Part of a small language model's weights: width 192.
Each number is 128 + 24 x the weight over its row's rms, rounded and kept within 0 to 255. Layers, rows and columns count from 0. Numbers have three digits each. The size before them is the row's rms in percent of the matrix's.

# layer 4 MLP down (transposed), 256x192, rms 0.125, rows 197-245, columns 0-95
094:160086117083122127129127097102134110135115158134131101153122182135120093152085111130101126112183100119110138133135120067127136126083152103135146151130150135123122138106129118170138124124105129101129133178162147149134133119089114117180091152149176113130136159094097106163137132155111185133
099:130144098103125139121157122163150178114123097146119121107158152081129124094138114151138095110130167091083174156122097160140112145106135141145104149112131146172162129127114135085067164181132112138122144164170135149136113105123119100115071167075100134099149141125099109154120165139122106135
094:145128146122120121105129141153130174081097094114156137118116111143110135150142140150145114108124134159141117085146138088148129117168121128135167160113125123121120131137152096118147141133151108133089163139136124082173101098092098090116132149112108085144145137093095124111110111186160159134
097:129126125121137153124161132129112081156130133131150098094113150134171156122096123122092113118140102182113179156137085144180150114154122141117138160142113121119157148129169154133158145154140111107170126148122119091111174088105130123142106116128208142162112140150155115155108160110071109116
097:111143133115136111142116127102117121140084131112162078161145136157122157124125151115107148166134137121117158147162127112147125123096134138138115112094093125085111143146134181148107167136144125111130116125097108146131134163113106159125143133178155110094121153127160149181154138144099088092
099:127115166128152105131118128143132109155115129122103098113145180117109150099153090124110134121145101153156124158130122158128112114144133144129155136107139124142142120125130089114148129143122154154143171143137152126165146135105123112153158122116114173148158113222139138140096131108151113108
101:107138138140100145088123172164129131105127083100136125134117136129113164125152164099104127113134099146120134113136143117130111139132135078132135140145132136115158063077129108110136128132088186092176152150126112136168115113137174096156148127136124151087133107090139128185163134121146119162
093:168115104128136099173097148120164135155143133098142100148128119151147122155158104073116107117149173183147159103150089093140164130149089166180113164105151092148148173136121165138122166159116126112123100133172120152126143111132123116140179151091138102124140124151136156107128116159131141151
107:115079130126158137144130160106130111086124123098132145112092129140145062128175124161152108131099139110162147138159119138108128096114139142114104120098155155146165102128130150133158137118125175114128126103122132142156167160152167096146116113132132089142145138147141132168056150137083140143
104:131146142102109092148100119127174117110116123132137093163135133115153159159147157102101146127102133148164192124142109140160123115181100137120138136131156136149137134103116118113135137141154095142157139126154096144103146176132128143145144153121124135160108132137150157157149126096108102128
097:154125138133139148088148099138167131130140091104113117112142145145121174171152095124113125133153133108119101160139083067164156133134133137108130113162133170129134157145129175140157125133163090142131101137127116094115124124086087128141103171106128196173149143132119149134112185113127149122
094:142129161119150142093143144144106160123132103121109153157152146115131147112138138110142123142123136075097119085125091157074167153119142107130084103117136153115183122121138145109131098113118110165139104116121122150123139124131126147143142117143130099132132128180178128117095154081125151135
101:098123129186084158121121097148110111149094088143157103141130110143117142139119123111143185085111143094159122120118120146170125125126169117064140159093077127129152119133128097160154087120157112138132166104104104127111123109117093112158154119124095150077150104114127161124170152113130129134
104:073117088168098128140108132118079119133134102139122189132172132125137144122085130106155103132139156138121169107076104059139085135086139096123109153137127097111134125127128121101164155128120143121132083140155107116113148139166102122107127126131138112166152127061111161093142134138121122117
092:129101149138108129111130146104174135123128117128132123111156134084132123164120122131147167154079107141130133137086096140113121140129080147159121149137143152112101110121097117171121108107062079109119116134144104129130116102104138170119113097139087103144132123143094131113119143146115104154
104:100143165162111124161121080126079149144103112153047138136123127127110097116170113148127124133149152071121129143166075106125146105150103121106128132113146145140148141133111150142130112063146102155108171116136113077128143116101152144136093126168146130120131154155146161098178117174124125070
105:159077150108113146134111107121135184113157158150126121110137105097142116136117118128125122151138121169082162110165125220184095141172082156126121175135132126121093121139104155121104145146129153117171141106141134164155130125124153153118131080125155125158108139106149119128109115173151120149
104:147144130124139125162126136107153120128105125163112151112117123110164181116121116141119119175149142115159094115128132090137112134135123125120143105100089110147116142141122087139102145046086113146176125094152143110162118148122105158113145116157160124128115142161127106134147162111127172140
107:136118097125171126054101133145116139140137127109128131171138082131124139133080104091118148140098142111132133141173109147125145124128103161093121145088110136172113141115124144123067079153138134144089103150101123137129121093152123170093163083126153128150123118142155142088118112110081121171
107:152127090121162172171116148158183162118118123156147152148149098149161086112115143127122142121142146155146149143131147200093110104152105152102117132159133135118124150174127105131128143103090149110117179127110124134123114123140147112091114137144164118118143130142134096163147086152132091131
097:133143097085145100095149108125114148141124191117110124129102135133133123153095110135131182111091098155137120130135136141124125134114147138143128169092111117147083122089102097133151109137146124103077128134159115138062094132153121110127119136093164111084101116139168111102103099083101128118
098:136149106157138087128103143138123141136086152150129159116123091130134102126123106154118155153110124130172133096130143191112106133138151081165132127105134128084136066156131137111116112102139129155157169117117136129101138090143162134146120143122128151143102126159074122156177175101125129100
094:147134087129136144118141179103142156151100156126150098165116144127151144095137145142141141117142154132102148149130148132108154138106136109130139121135104164160115144166200152094114075099142089128103118087169141134165150133155127145117107154133151169154193130109115154106103161125138134150
109:146165129149106148126168101108115105107130139116139070109128091153182140129149114147099130110143135122108146107127153081146184093133121165121079122146112103101155137115166165086136127101111133124089126122148165147119159137109142144159170109104115169127120133105131121123137087130141114132
095:108079133184120168131174109137104135145180147138164123122135098055168105099137133136129120115112161133135167134157096102091158108138192151141121135167119171162096178140149186118126170132100148146119105130163131135148125093127093138171136136143165123118156156148147117159132119107097159121
111:154163094129168089124165122135146104111151141149120140146106106131127113128125122145132111169112116129115146102150209080185108136119145131114143170099128139141171128151135144139122119133105130105111111139149123158169153134093126123147124064175158134145151125153095132121142124081157140138
096:106181146080081125146164132105135124107149127139146182114105084095110169134083077148148122152128122102120107158120085142113129160138071149062133143118119118119145103150127131084137149126132102179124159140146148140101124097080128145139131130120130146138116176135145107123156173125142112150
109:139117184139088104117134125155137160130070138123161150103137111131126141130141137123079124095085110120150100132105121121104134102138115135119147143159149128108118154146069160081127136127159140151109121140157135142133137116113150126106150118093116129159128157078134107094115119174180060116
104:164148140143137159123116112140126121112121138090134134133095129139154096105125130170126113126124130121115159182155155136105128152120153119097154090115116144165130116135082149125090150097159113140120106114131106111153163153119134133082137105132147185128162143066152100169167087105130161133
102:161160125143115143127086150157169112119166132129145108139125102156115172125167115131136074182115116138134162119206103163142122119140126118141141130168137143086167166108111126149195112170130156146111140142099147134166106145122141111153163099166088128109127142129142144102153128102115152137
102:174126143093113155124090150142122153156112140124135090097146114083144118156105162114169120154123154177157135127186123130111139153146126128144105131121116135125127132127159112136098117150125127087118114092162103156147090188126156105089115135136108164176133158200136097114134156112099081113
099:119097119113147133114132120149122106115098111158158125156166089143110117135125147172139137110132172111097163145128160109133170145142160063114130145134129145127158084157106111145118136158126138150061080101115132079130126122131128149117098147122132097119129099080131066133132159083137086120
103:106124152120107143130157152067152099176159120112139112153135177164107122114127089141159137133138120131127110149117094158151164185119161145170121114115104144131102137090115134088093110134098131113088127118121180094122131149168133167149124146137198087111150185170134122115113135121128120114
097:150141112104123109142152108113138121118154115163131107086095149130131121131140115131111124140107085146102109134111134166117089132084168115142111119099077143123122106119135126167135084110132124155202113140115141162131143112153125127140103100128149135134181165109100122146169147138154133131
096:139127140163114136142126102138171152169126142149119148145120140142125114114128144132111142125089142134102108090124076130103114100143116176083135100124133145089108144134133135090156164121146099120108157098158160141165135116084106109183136101114161107102157141128158110120091125151133162113
104:127098103112107142190152119180170129104179112120099088144128126166114172107112128122125125086161122129115091133132126180154107117125156158223091104111124120120120134120120144130145106142105137146122159068129139158152122170104126129162131105154166134132110125126124112114093137125093132139
101:124152116119134128092139067147105152106171150135110115138165134113138133124109133120172111157152129125088160202107138129161080142130107108132091136147120096096136160136111128097093102095077074196101097119139142082101092155095108098115090139120115094123133145100146149119123093119143131131
092:151107087134133151136136121136122119129136164115149091105148179125138126124145138086125119115149115137148074125151193129097109120166117143128094114146122135134122101137169149090148151129122123133126106101134110092073155168139128167114139111138152128110124104114114126126172120122089172130
102:099146126109132130082146141124136123133110129079085104121153109189155082155092078104119130105136145098133133144134093098096157134179104082138115133067097140127128092114145097127098158135144091139163083149150091093131175094135119097133126149119110113111115127112100117119108148122128131131
097:140120121122145126117100105102118136149158167116125093127104060144121128117110141127117105154115123111157093136118161172146119119092100118123113139134137136112113144133142128119112141152086099115121111119089164140156115126116131150119097121152166151165114138136097143090123100104147134122
105:110165159111190133138116142136111104143131131151112146099110136114128121126154092124182122176143121103138147146155141131116117116122134135155162165119095135186135148118166131147122098195137154138115135137126056093134121127123104138132119089183109139177146135158130125128144122113146160124
100:195129139099125118106106146141109173109143123102158087135123153142123125146154067177125123125185146095106097146141126168126103137116162123056123145120146134135150123119156141113147116103115109082131149186112109145138118137140133128158144124170093134155071138124122081114108135135128090158
099:118162127129151147124170113121158168183188128113101136106148144136118152123133141111120124120095145126155152111136166108097150098151159121145152120136135090161182132148109076101126141148107139130140106094140123108107146118104154116104119125136162093109119137105118153118129148126134182094
100:086141112077099136108135129111143127194156094126101117102083110147093124135113113092093159146113122133143161103118164077140110139088106151137143135171120124125138133093141129147111119085112133138130158150112139063157104151114088154115124122150108130159116108128112118145128117158125115119
098:118129114151082143114148144141106127080098136100092168099138117130138074099118124095124106132137153155087149146139128095139112088114060116127101155148128137130123122097148064197095172152111082151098082142100106085131127142135132128109127138146102114096105115145129128093131114102118119117
111:118140125108128121140140118140135086159151110175105150110103167107137150153134110138110146145159130124112164144113110132138155153114130122102119127161146121159137140118107166134121098116131151137153109169140136127109146133105097114151122085158133179171111123175155132104174148131086084184
093:120111148108142141091109140115092144117097152125124105115138141123153147113142172139127129202088122121135108108150132201124115160155121140180118048123160137129123093154127121117144130168169135082148096103113153147140129125139069136146085107088160145169122107101119112155127148131070160121
093:120132125135159135096139153114087092126128119130102112137137121218127136105119144083145165089147122128145150138173094128157112153120133125117147179108138163112128117144142137158120081146116115139084108153156166101162109094124129107079115135128132167089150127145119163108168119124118125135
104:077107160145138135163154116138088138130109146170149136147126108125176122114131104079141128115142119140161140162133145119106058136139141120124161121120158148111173148072128116156122135149080055098112152141138115117151175160102113114152071116123084104116153134187132137141117159109135111144
# layer 4 MLP gate, 256x192, rms 0.139, rows 198-245, columns 0-95
102:161112155109110105114122116150191134120145138111143128132087134146139151103130120125159134129136096158119155131136125171150128168144079102130161126160131137124089124150170148095153114076123139160122140162119146107107125132119096127125071130167082097109104088160116130134127094141146111125
093:153182123126135097117109165108148127102122118074150109092101139143123154123132165144149164122146120130097167116203130134173107114154101109182153160115147111089099118152125129114147157114135124165114131160115135102122122120162123107133116123122093105094122144179105130136108102162100114191
097:107115098140126140137109161143175158121100123159155147141122120122149091181139129150112134075102153109100099187137166123109124116128121142084112103127103125107112110128146137095108134162105133159106173132108102075158140156094126175147105115101102141152119147113151170129140115147163123125
091:128107136130154104093112162091145103131083108113148152134104142135136148130114132107168119139055131167106143151114127132139113152109138127125143110074153152091140145130113143128118169138179123164145119100109112076157143157112087117121119137137107134163094135130126138106170149137179109115
098:149111125170090133118148181141153161124130118167127105115121108156095110115139133088115162164104110125135072099133161152134152090132168099106161167094173130170102119115098110145111120127118147134129137103150149090127132118167161164149141157118105164107122094109123095147128131061198114108
097:154157172124111111106161191127126121132127133104146126093132149130162150139128114126164139109086148128130135097093148166140073158124137142123117153106111161132133156121178157132130130130105129102120138127137140103123163088133167139137119159109097106139103106151122083152096140188074150118
098:099123111129132171087124113165123158079113131134136113133147116138121127148158160164131096147177175155130115135112097171127162158102079081133154149149115135158111114148130155080176150127139132131103153107141121116112128134146137139117123146098123138133123070141165128123104150147144114129
103:095151101149131085095121135110085144107131127111153150109133117131136154099145159122143108145129130144158114128086135177129151130177112130134136107151129119085132132140120160123148131094197111118123156097140192171100107140120107159158117106143152122074140083131110158151121121133089176148
103:113114214177165102136080146098126134154104153092111107103135108115150126112094113114121126142106152170098164140106121113101130154138178167106128159134119141132167096139153159115132149130096110172131120124171155134132127145166137128151106159133132093144112124138148181153113126085102116134
105:104116097119113136155125128146093127126137128142132140171139112116128105126092135136129135130151096131170131134156159123109143146111108092119094137123101087146133145091136105134117173129123108116106167114176144146141099179064127137144149095199161126125115107107124114117112115132165145139
105:151124125166159137166127158125111142174139148133163131136120078129121087135152105145095091140087148128096161126117167138165116164124204144091107120102165131118131157106137109132089146135130124170097118131161162129122146099111100155129110135114083111149122112130132103131124116085141170158
103:077120123081132137127161144132145137133112163106095135140160141101146117088095127122164110137123150137125117143131115146154112126093131100131083129108135145118119136129162088135109113152127132115152141127154138114139121169114154156114102099128108103141097167167142136105102130122140141136
099:152144115135161131101126096152154149145183144070179126137087147149126136191120141104107112125145143103170118099133177123141138106174114152083152135133129110146146156150097143157129118094103115127148161142148119113091077136144118153104142143128134134120103114099118126124171153144149130128
083:142173084127125129095118124140105115164142098141124138143131116129132127128119173156121125124148149154119101105155155130121133104160124120111200151102153142064166106105108133127096137181118164109109132107135141110128144104153114102145135126121133168147140112107137054102169167128123130158
106:128127084121134104123146117113140148158109139120116153203130099081148118148141113151123145116146127146125123132158142114116128143123139119152132105142122093150152163140117103077121104143141114120136110098112105123149159146137169097144097132148131104086103114133123126118156136140155149056
105:132085108137123112154148159183160133129137119159164112077137093123130126081142118137111160110112111104130147134135090136100137136142173164140132102086112164137149124141141134144152155141135148100148108130146102117163158144146159129151138174072090131160121124134124136143079150122120110096
105:105120147121101121156144128159141136133111132113115136130106128110155123128103153182147143159169107120096147084163111092154121137118094127150090161099174131160142136158132072139107111110096216089134092113099134170147119129054133147155161117103168107158106137141116134161096110150093111069
108:127171125162095119149117105171142185109123137128159137104116107130144118144151137135105100092080153111131141150127117136140107137184129124136159130118142123105164088121118146145172152137141126113172132132131154166144102112149119112089105151105147127113126088096092114124114154156117093098
118:090129164122108167136157155139161088145144137119125140150135133129120132129131106139160132119111109151116122085114109112129156165120146089133128148127069123143111132139115113123104119113112131118135102129145099138110111149072131149168125106155156121096080117132100113142165153093125133105
099:062102125107064135095130135160141135116114110172120117107170119094118111124179120140127152144163147094135114152163164090148145148142131172147113114149121127161139127127107140106118164149135144104147160149138126147159173128144169086188150112104127150142121118123145154142104113106141153134
103:146142085119124130118113108141155147137120136103135161133141143152124118140125120157131117133162105149158086116138118058086107133128146088169202101132098117156148158112140123120138179114123169138110116152129134154117116119141131112121102107119137151129120099124114098134137138130152124113
088:136105144125157171137148198125156144134078112128159092129122123149131101164116120132114121149121121156138143156098166133170102111087143131183166124148119105155112146138114129171101096109108115129086121128167141107156090152123135151184079110137172128132152136165127120101083100100126172134
107:145135137119130121121117106135150160125124113128116178128112161124129168162181160105100138128119144174111134136092101121157124140131128161117145103122181103145175087110139165114133100126169128158103127148102104089120152134134080106101129143100109131122096139083106138103138109136130113123
093:150118129111122145135126143095092148154117120129159120113091154131155135124118136123151157137147153120148138155119127138142132145166145111122119138127152139137083144131163055145117122144111155137131138150106137127134132146116149127139172112131113117186088065159103103111081139126134152185
101:124129164140123142127165131138128125160140147106146158094088110129149160126165112105142111134092135111162108157063120138104090146153140149093109127149130149152094130109106121133093153129109145117130146121066106137130117122136135118145145113111127113121132109074132118077147077160111163114
091:144115132139132173140130098107135122125132079147095149139121130144126127146126150079116123086108161176125143107129098101173127111154163088192169144122164131154148133101128106137122111120141121083139099102127116109136144156159094096142107115143158133086135034155163139142111143162126095135
105:106101140105137166157168130118145157188129130109142165117157146084164108122170150129095122172171111128146154098127129165121169103109139081093126167124140169175161130118103158153125135147077122116147116116163146159096113098117117142103146161112150152119052138120131087141094142113117113135
110:118167128093124129154105098129125131121147136161156151101164109121147108102140140090109128153177081133086135102132101159120132119157148136088134165159146124074138135140149135096150168125159154105087131158136114104165084147119077108155110159159115074075171125139143160118084153140142116124
103:154126134108112116124128116155126131141113116058123162131148162149133128101150130161135153128105134107110141058140148141155140126146128070143161088119111111130144128111111104139117109110100130154136088101156143145104100111123122081140110135121116147140123133162154103167118089138130148159
099:103094156139123135097129170077087149168100095124117123128140137105134137107105166100168107087137144146152111144159117175166139145155139098131121159110141159111120141127120147069130136163134099200145109134156121133150091146134108114111121132159097094149104162161140106111133158083115149133
099:098106138107164139131138149114135129128101146140147150137160137118129121154118140174162187129143166160105123126136137085148170164157092110117099165065134133137090167108175104134118154132102141122117136116094114137150110178134153103138147150131176120120096127109131133154066150132099110115
102:130108146126135115124152156125110171145124125117159102111098172114085118135128082168124109149144094141059114120173134125145140136111164130153069100124113124167117158148098137094124139122135124149124139103102147098119113176100083141167178088138097104124133154114099124113079091139157124102
097:147142131106140093101150135085120152113125085181168165091148140117142188116141140127092120136140143159110124150151088147127096118087169135144153135144125106117139096134133141113123111094157150142112112132149107133111108114117142113138070138098139094132116199103131142138137135160121136106
098:120126129111171180126113120108121128139113101111117094132096127095135138129103098180123125144162097162125152167110153138102112177149112145113183178144118103136102126108128102139090080117087117124151122143101130143124105090102164099147078124174096096138154140122127127140140126122102090121
100:089107150120120152150088102095122100097139076147084144170110106156129144143144109113134118120095116125104105163125137112138117090115098153142169140127112140162076080133102141151121129100133085154151153148139165127087102129135131157107099117095100116131135098118100107099141157167145066120
097:156123150133161111127152168104122124131107144142116127104100128075142144177155116128100135152095123112132103073112124123109136161147127114129166122148119151136117137103125137185171137154131146096161127127126107131141132086133182114143122155143161154146096127096135122152129129159116133107
096:153125150182112105135126164132147108150167169126124112144119146138105107132112149079153100106126114172094105148127142114136120156151177103131120134153148153133121105123136119108138128145136099168098141120105134117124144087132127177099164137092134142152113127142073107141138122090138166150
101:137145145139174116184127105137126117116112133125133131113105136097131174129154130140133103119133145138118108130103195113150087087109127158113176140211140083133121077143157123168107092104132154134089107115120115120191123157113142128182140155141113103144132135164130140142107097121154135109
098:089100112131075177142115144122146157146150091143118096130128133128130125109105155113103141139130116142143131106149099162120140121126131062137134158131144127145101152085156143138112167110162121113102097182103149147114093122149104083135104157127185132119117115113107118117080123141131140110
107:100101119126117141169127160124149148078125138074143109129122138156159102093139126160089123140116122134107166129109083111134107117155114153158054096129105115062146150140142110097140143121108150094151118107103136151153183129108154119107109138128154140113117125149169117189075161132133119081
104:132156119147147110117184160129133125145099161146103118093107188138171124129096164097138101138145163141133142124114134159113132112115127137081117127095099159122119105081121128141114093116138121088145123078129165160183095101134112122092174147114134152098122099137174079094098127131104157121
102:164139177119140149113088157103129122136116122111125149148151114115111116117135132104111160137092144145121109099116087118154088144147101138125152136147120138136087125134159111134122157128098125179133172145124115149146176151123140147156092129094142095145182153134144111166127123103107112141
100:139149103111186118091119157117129141166139156111129155146107088122141147192083120105124117142189142094108104119163162124137130138129145117166096119138129124106076139097117136128112139134108108085132076137112142073156114136130102132166115089148104125113154125146126104128144117148122126164
108:126156148107126117145173172157127147200148089120106102096101146098164125151126161125134123147100117136133087123116100178147125198180138149116088142143142114154144131144163128138138159115091112110167125087130140146104169122138171104135109138127117131105090092135148161128125116125116130120
101:093120174123144150103129085134133118140174140131106125146107161098120109136155117162139124118109166166118107114113159119152135143126148158112089136139110106143173127150082086108133127129116144089140121105153144113106158146099122100194144141143142164146112131139129159126137174150137103116
097:087126129106137136145140072131104151113148121102131156094166120098099164089136096107145089120149111134100095185148145098129164134135170131124119141129140104136117141099164148106110094139127088166124164137163169123108082112171129130172115158107133127127125124099167133094137159140155114105
096:105131164147130149101113145142108134099139115132090130107136155124102124109150117124156105130164105114156160124103117096100146160148155140137119195146171110103095125105166163121123063132144135141088118131143142109135101082157129131100103166136094123158094098175116142121107138140138124136
109:141156125157148145144127121108102130121095102105137136093114119159119129162143122142137092189103135110133122156123152155129132077097089135139118143132136115125113136162110149102160132100114101136144162135150114136158165134120149111161125097103105187113154122130131168112139156159150108118
# layer 4 MLP up, 256x192, rms 0.14, rows 198-245, columns 0-95
097:095157082119097127143134155126104144162144072142139186164125122096134091117120132092090124109131169111112124176119131112083104127137133165148112141119129151101117150105122139121114148150103121093150144114150112108127133152142116113114167131123138135136170134116108146096123168106122091086
090:115109125139156124151113092135114145149137154132102158169132096117134144112149114123101145120118101112159121116111168102056137119126131148107094128147127123169119118120152107151122106112133134073146120119158147118133140121096119144108126122127180159147166171123118115141156140158122105081
105:111150114117128111102110176147149135090092088147157106131145138108165151139113156106107123152084157123122134162127090087152120085145129150122147136161138120141115135141163117123112087157130087171090122138091174116172096146141114142134079105110119128162145116109146144091155112153167106124
085:126106158125124110092097163091149144147082114115144127131133164106164210113141126161131132149104173151130186145122148142138152134133136102132148120105112164131129143116122167153107157131172142149145140140116142087157157162141138125122155161134105129178084129097087119157136151113173107139
095:054098176101137136167128121108125121139137095120140154119154145108121127152143122143124156092127130156195183148149134113113097188164105176116121102135146141109136128084133137125103137118156132139136143133130129113124139122099099070090135090117120161174138119157143124105139100098086127116
109:118174135138091146170114163128108139146158152141145138089139115102136141138089169108104155160152188128140169100142126142107125094134094112130090115116118114140099132137126109145123111126106129127118116121148150148109138126118112168105147114135134098108120128134131095117162129181173122139
093:168152124100162119132120080114130135111113119101123118144131090153075139143127113125109109088093115148103175139110083178108175162153113144127138144132171112091155086109124137121129115132122108144096122157130102180097118082146106114173155080135123141072173117105131159089113152141155132154
095:130131153126147129152115141094151105128119115109174167164107142138139102120139118194145113107163165127146148163174101125114135149135113141144107140123138129088127104168118114138108138107131133121121103100141149161156157138150135134137141126126127111111191139146121145142075190137130130149
103:117171096113158129138101168120128125147142132121111130114178095127112104132150120103120101118105129145117185107090148132079090133135149116145098149153124157123128142109163121112146131154099139138123148117136206125135119081136164145143147136160135102152144147121127175112145128089131094126
100:121106131096156152138108146148121103168121140099129082171106129100121142129112139133102161139142097088153106118117137134134103118091150118115088144101139115160128129118128124128104113119068174181111140144105137130151157164121139147171147130141152109114119151167122142122139124139151130108
091:125155150121073123096113095154128110144141148155172135103132118124095136110082087127124133131133078108145092106103060128159124166136100092147122113107151155153116120096124140117122121141156115108151142157120097146145122146132114119115149138161153171131147109122135118152107117129146122141
095:091129109078070133136144156139131123138124104123140107125163087092067105139142138154120210118103103094124119128153131090140137144120118107105098143132140132137107194129125121148094141109094155118141123138139123126157126152125108137131139128124136116143092122131129169104173090094116147090
093:150103148082145151130157133128159136151136155136167074139116078116126146153107140135100133126121120114132105143124121089108125141152130142115096160132118100153084162139094091112116140123107108135151136179090089125134109135139148122147097155121109143116148108121139095149126099150145125116
083:073117169134132131150118128095128143147110133094136116139151151128114122098108130103157095161117117144167157145123112128094148172091133142138092083202071131174114159165117122105123115098100140101100111153129088147128116119112143092153148095149157087120067104119098143136132137141089129130
104:135123162100153146138139141154183112076149080122188175122154143128145138117113114149169089129130159117117138128129128133135136096110144137123108108127134142098117133125122118146164142129136146131127128141145141129083089132134113134134138112108111158195138134085105134123135168137129094178
108:119128118093155132125092088083136108095113078141113097143113114100150129142131123122087139134135141132092100127115119126159113121140075111110102175157144131124108104115123150107083112157136139091105168135119182131134122117100137128117091115122141133160126134114125158150146114110122131100
110:105074105103091132145154124125130137118105166100153119158157130156155076115126134111126124099146119147082112101157090144095145121113151100124138155144152129103132120097083167121154118179145146134111156099098114147142115136103143145144186136098100110143121143107159143110108119148166105124
107:158137118111159136137145106117116109162105156122109126117100089078160180118102116131138138142098123092151137114125136106109126138150160156075166109153117122101126142122113104105120120071131111106116132126127093170181140081103139127131115136127133093132138082073174139128115141132087121099
115:150131138137140152151119079094148148117167123141125090101104125120121105142140123145085127127145111089119176185131139130101092086095119159131150120124158115110149085123110145102135177118113145128142144161109146146129096117147114137126138153137112126130173165103120139126111107124164094162
099:178129144125215106135140104144124174126124170084148128143082149169084148130087094128088110122092117129109125077136136130119071145093119102079105134095122122116119132116124078124135135150167128131098129081112113137107095169152132137121117114146128109126111146139107129112132101121101156159
100:142150084086141123145158153165116185107117130106143073093167097133104116092131149143112138119156095119160097120131106141123115120116167145127100085167117130138147165128131141136125154101157105137090150146141121118155145142129141165174107147128103130116124073080142135142136149102120086108
094:124129139138128101115152139136148150133077125141158080098091108136088155154082120143176135137165128174109134162114117138143107132136102161132141133165137145170129146168149136156149094110132091147127148117110144169192105134143167141132106155107146153181177140122134173092092123131145152121
121:149136112079153129101146103128115148147086091123110160129115139086129134177170118120119137179141121148118112136134111083083118105125094127097114128145146059126160093157087143109151128152093127122138130094146146140139142179093105121131122114108151152091095125157136156152097100113098108128
102:098154104112121103128157109147083110119166138165127138147140094096143142160130106145106136101167157110140136126085107088138135120121164133156136092172147172091127118099106136126097146136132137123134073170136145136114128099163120169097125180117148163111142132113156111116149119091103159105
120:153090161146151154149115159098129107132133126124096094123115128166135132118145131168100136144100126117106095118110113103063123138144095137100136135105151086142126124151153118093111122121091156164135139139120149131144159188100131184150135149155097117149130106146126112168116131103151129069
081:152170141125126124109107133157158128143165152119118159073107134124106110140124076134150121109144109099099115143122128116092173145074101130118118106101126138126147142149131168108114095127118170120111152170117107152140103100126109094131166165103117141129121168114104142114153107141166100101
109:168117147117105101115104128109137131141123106142103182143097117167117134113122097098115092126118149128137143178121162134155128143163123136115147154137181121102120091159147143103111138167122123089189123114142119163141137135124128111100112087118141156157111143159123111153133120131165099094
105:128088134126108126129113141121117122093106142178126129133111106137132141111124151144103148129141081124151116089126121108122108082134129132113155171145145070106122156089123156104163108137155146109093131166132111097179135139113064132146104195159146098073157139158160145126099135155139145125
102:171160127111154176101142156162121134160125127114152126141142142165082132178140103153138125126168089093133127106093103126132142087142077127145167127131126122111142151118102107142135078116115118157123134121154126118137153140132155089157135112110142116138152145130126151127156096090084129095
098:151089122125112094118137148109125158115162143101154100145143109151142121156125129103131182159143120127128105159151132126134146094148127150122113139133106111136104114166154154120096113157150144086140120091163097163166113174167124163103165120128108176179147112126135112112120126117126121122
099:096095136097092119132152117165121166141123138093155118092162136091162142105157132136120114167109101135091105114156119089151137128097136113113123143120130092124075133070131147138178150129072145133141108114130095149141083087147158108117164146120128104139089119158137125138092122146155134166
104:125140149094130106139088128187148118123093128113146182126166107117143112096109140093132118099130157155169089142113135150145098104111118143108147149114125189109164128159155115114148100135151139110141147152127102151147165157132170088152071150136167159132129105115160161135117134140112127095
096:153142138126121135105115170153137178132131136119113152104090087132086133104106139154163122112129133160140155106156119126142124096115140111140106122164094091135141090130099130166130114113136108124128123194169110159119126138092108108162116136140127111117132162112114099157093119145159137140
096:115171099102097131167135122135114112094151153103120164140109118094142093127156160125139142109129142090118133099124116144091110104091136077143112075128158142115129122157060149132127187131130157149096172139101124111107108185102136136125132118105151104129086147113119137098124131142130122149
108:133136138141086085145163160165147152145161131089173125123122120095163121150117100132146148144162088129146134149173116100136124156137135187144065134111059156158127137117149121121157137156125147154107116130138112110148085128136156109157129143148125133144124110137130136087117097143103165130
094:100091132127096111123141126146138138153179125154082136178138150126102071106102127126124160125143098116158098136127114115186071114088127134137108122100126124138085124137088103140134168104108091125129126136098105088139139123138104133146139169136142126137137158123085171129148123111106130132
096:117118166179100168129091123142136110142120082121132092121112124131133118136128115104128089121154157168100096141142171130126115128105135132081128140146133150138053154109180116123117130108111097148107114139107161149122115123108090147143123125114137084126102114133114116098125123121159137121
097:120129145098147141138119146096121136125107127090106097141130092165120138141109083135100143115120138091111119145162118062068139117149099111100172142093126076118166107093119124073114138138095088140109068127102103119142136153116119107161139181131135085172103112099143170140111074110128130132
105:150109112123115149129105121119117139173117138171123118178121115132131170127163136120132101135115135165158087143144172146092133116107140088110093144090098116158119128179152114062137155112131094135112150150104137120102152117104144147101125124149135144201104123103114139132132108131137166109
107:130090138122138198121107060112142167162137115118089145120117147179099125149109077128092148129080111107141133128098148105132118130144140191125109124115093114146129115136192143110103117148120119171123149117096144100107145136127101114081134140150152164152108107128064137127142109124119157178
099:176110119077192163162137182129136192126103113099117156113119130126149143138136129137141110115145100136140109162143100144102164150103136100093097151102148131148126125125118159086158139131164157118134111161119149123129124100098082116157150123197151128127061156139139101117109135105124111174
102:165124156139144133121139146136140109166098166110111124125124166146168147158107149165139139134153136137100097113137159120145109167125137092111102102105102102153158159170149119116109094117144154109147109154114090114143076111117131103172154130154125106187145148151153107127092142129126156094
106:105154134142132154139127120147114128184108112113170098139150137107127131175116164141129135138142140109115144159159113122114138165118129127096121125100093118080109102121133141123137088111129158135157125126117130141128088125194107149104162128137107098149126121103069135152107127119170131158
102:152140145127110149122139123151135097118157092094126151141131125122121106106125102086174114145132046134076145187159133118091113125130142122119089126095154101154107122158112096125140157140117097101108128113125091079156135157158140120122133133151080149140128140119116155105125146129141148156
104:133138100107102105100108118078156122154114151110136115132106132137155129168107158146145143097121179137101122113096082130128102120143124147148184158129131133076153109150127127109130114139123076098115137125094124111131150100131137064096115107128166163118137122078058086159116102098157138112
094:105175136116159131108143113128079132146100147130140161121114150151143138106126152142140075141122129162141121156171119112093151156120168139167123103172148115154131119101097151118121143171144155083119152124108188091104097087158122135150072185102149093145136143071115101124127124128127142158
093:096103099107115116134108138105109121120142141173094151150151134142132096127146140146121163169109135091124180139128129139143154141122153163111118177098163136099129141147154146185138119144117144117088118132143124132133181091128154082139102137081133157149095118111102179136161146127145146119
105:150120126139134167113177139121109106136111076131143079135155135135125125131125174136128145130131084104127078169144156175147104110113089134135124125109119106115087142149101102151082113118118144151128150109089129108154119184132126162153137169087131116141091139132084156153151117139138105133